python train.py --num_hidden_layers=8 --vocab_size=1024 --norm="layernorm" --attn_scale=0.125 --bias="all" --parallel_block=false --learning_rate=0.00407 --lr_head=0.00732 --max_grad_norm=2.0 --schedule="wsd" --decay_fraction=0.657 --decay_shape="linear" --max_seq_len=1024 --max_steps=5279
Each number is 128 + 24 x the weight over its row's rms, rounded and kept within 0 to 255. Layers, rows and columns count from 0. The size above them is the row's rms in percent of the matrix's.

# layer 2 MLP down (transposed), 640x160, rms 0.164, rows 300-303, columns 0-159
size [ 93  98  96 115]
[[129 134 147  86 156 128 163 113 147 130 121  98 144 124 138 109 137 131 139 148 109 155 102 146 117 114 136 132 143 125 101 137 123 112 107  80 130 116 116 161 136 127 141 111  75 154 148 127  93  99 108 133 113 138 118 144 145 138 167 106 148 104 109 106  98 127 143 114 102 122 133 129 147 155 112  88 126 100 198 108 113 143 175 129 138 161 115 139 102 125 152 120 141 192 163 114 125 135 156 132 152 135  99 117 166  90 114 106 165 149 114 113 111 124 147 148 131 127  99 152 155 183 130  95 127 132 120 105 113 164 115  79 112 125 128 102  92 113 114 118 163 142 151 127 116  57 121 115  80 105 169 135 169 117  90 135 166 153  73 141]
 [155 141 137 124 123 138 146 128  79 143 127 104  98 137 117 116 124 154 157 162 101 107 152 118 101 154 102 142 151 151 139 117 130 111  99 145 113 119  94 139 118 139 154 157 134 132 107 103 145 175 148 134 151 127 126 133 179 149 102 134 135 166 107  91 182  93  99  93 146 147  71 122 115 160 152 122  84 137 172 117 114  85  73 168 148 155 102 112 152 165  91 134 101 104 104 146  86 136 104 127 130 129 111 143 141 131 126 109 141 150 114  95 142 169 162 119 115  90 158 103  91 148 138 155 145 140 147 138  99 141 120 102 130 129 111 122 140 142  97 167 130 140 134 146 126  74  87 148  97 104 124 108 159 129  77 138 138 136 132 109]
 [165 168  98  92 158 116 140 139 182 136  97 153 128  96  82 127 166 144 112 100 145 112 124 110  82  94 129 108 103 121 149  74 137 121  95 130 139 154 171 141 102 168 121 130 114 112 153 124 150 102  80 158 146 158 141 126 105 130  76 120 159 125 144 130 154  89 145 146 133 166 117 119 121 126 132 130 122 128  99 142 110 124 127 169 146 142 109 153 124 117 103 141 135 118 142 147 129  91 154 116 147 148 141 144 117 171 142 104 132 154 100 118 139 153 152 113 104 160 148 105 109 163 174 138 113  97 136 115 189 128 127  88 100 121 150 181  95 112  98 141 123 159 153  99  98 148 115 116 120 144 147 163 154 116 171 131 120 148 108 121]
 [146 160 110 100 181 161 132 115 143 144 116 144  97 133 117 150 171 148 113 126 123 160 129  98 101 100 138 127 106 144  90 124 115 134 104 137 168 106 126 122 144 110 148 109 112  97 132  73 123 135 145  81 118 110 112  80 107 155 105 105 142 125 124  98 120 173  76 112 178 117 143 120 143 161 108 133 179 157 157 156  77 146 100 107  97 151 120 133 111 132 183 158 141 113 124 133 104 153 139 132  85  82 101 123 116 177 116 132 138 125 171 136 127 107 136  95  97 128 147 111  94 152 113 118 115 170 141 120 119 103 132 125 134 118 153 125 124 148  83 130  84 131  94 141 128 112 105 142  98 158 157 159 126  97 137 117 111 155 117 131]]
# layer 2 MLP up, 640x160, rms 0.177, rows 301-304, columns 0-159
size [100 102 107  91]
[[133  96 111 118 151 118  93 151 112 112 107 122 139 106 105 131  86 120 112 116 107 103  98 136 171 108 146 121 125 114 127 137 102 107 169 101 107 131 194 113 102 124 119 134 133 131 102 117 145  81 142 148 145 125 170 144 119 120 119 162 144 126 142 156 121 167 125 153 156 158 136 177 154 115 132 170 147 104 145 159 100 138 124 142 121  81 130 127 146 144 118 115 154 165 163 152 132 124 113 112 113 163 162  95  96 134 124 126 144  91 171 107  98 176 169 124  93 127 136 175 187 111 137 105 103 128 153 124 180 137 152 154 158 150 125 142 118 106 159 156 110  85 142 118 137 148 142 141 144 144 120  91 142 163  76 129 131 162 127 125]
 [163 146 118 130 127 169  96  74 180 127  65 137 120 102 163 157 100 140 135 129 138 128 145 169 120 140 111  95 119 116 147 112 114 112 128  77 160 130 133 112  92 138 122 121 112 137 173 150 178 116 127 159 140 128 124  97 105 111 113  77 103 142 183 147 144 102 129 133 116 132 102 122 153 127 130 106  91 137 180 111 129 163 131 135 148 137 120 166  97 144 104  94 157 122 141 135 131 131 133 162 127 144 132 144 121 169 108 185 119 141 107  75 160 119 130 132 135 145 130 130 146 109 162 136 123  85 131  90 126 202 123 117  97 108 177 155 107 125 142 115 113 126 115 143 129 149 129 116 155 157 103 145 131 115 110 142 129 103 129 106]
 [132  96 102  86 103 110 142 110 157 148 132 105 156 140 115 136  97 116 153 139 125 120 134 113 166 159 116  94 106 128 130 141  84 147 106 102 136 155 121 129 140 115 136 128 110 137 106 178 168 150 125 182 165 116 118 105 145 130 108 111 164 103 121 171 134 132 122 131 136 142 153 154  88 103 123 150 132 111 141 131 133 123 169 122 116 126 131 128 130 102 161 114 115 114  71 107 137 116 170 139 115 104 108 163 147  69 116 138 107 147 158 134 148 151 156 105  79 148 157 110 111  84 115 131 158 119 101 139 118  87 127 131 115 106 133  85 147  60 147 109 140 161  90 107 137  80 114 109 149  99 133 178 111 117 145 158 119 166  93 136]
 [132 135  86  88 172 130  96 128 152 121 124 124 126 142 161  87 133 137 112 120  84 125 155 148 114 117 175 117 159 109 161 125 116 108 116 107 113 128 123 181  99  89 128 128 123 137 110  99 159 156 139 151 160 105 105 155 101 128 129 151 170 103 128 119 136 115 124 151 134  85 100 123 130 143 160 133 129 117 171 136 136 111 129 143  96 135 110 130 160 103 112 130 125 131 150 118  83 118 150 139  84 149 117 162 161 125 107 133 128 128 166  99 151  85 126 158 110 110 108 102 149 123 118 137  81 146 122 148 175 130 175 156 108  83 149 117 114 149 149 105 154 107 125 125 180 115 127 112 132 148  47 167  85 149 159 143 136 144 142 130]]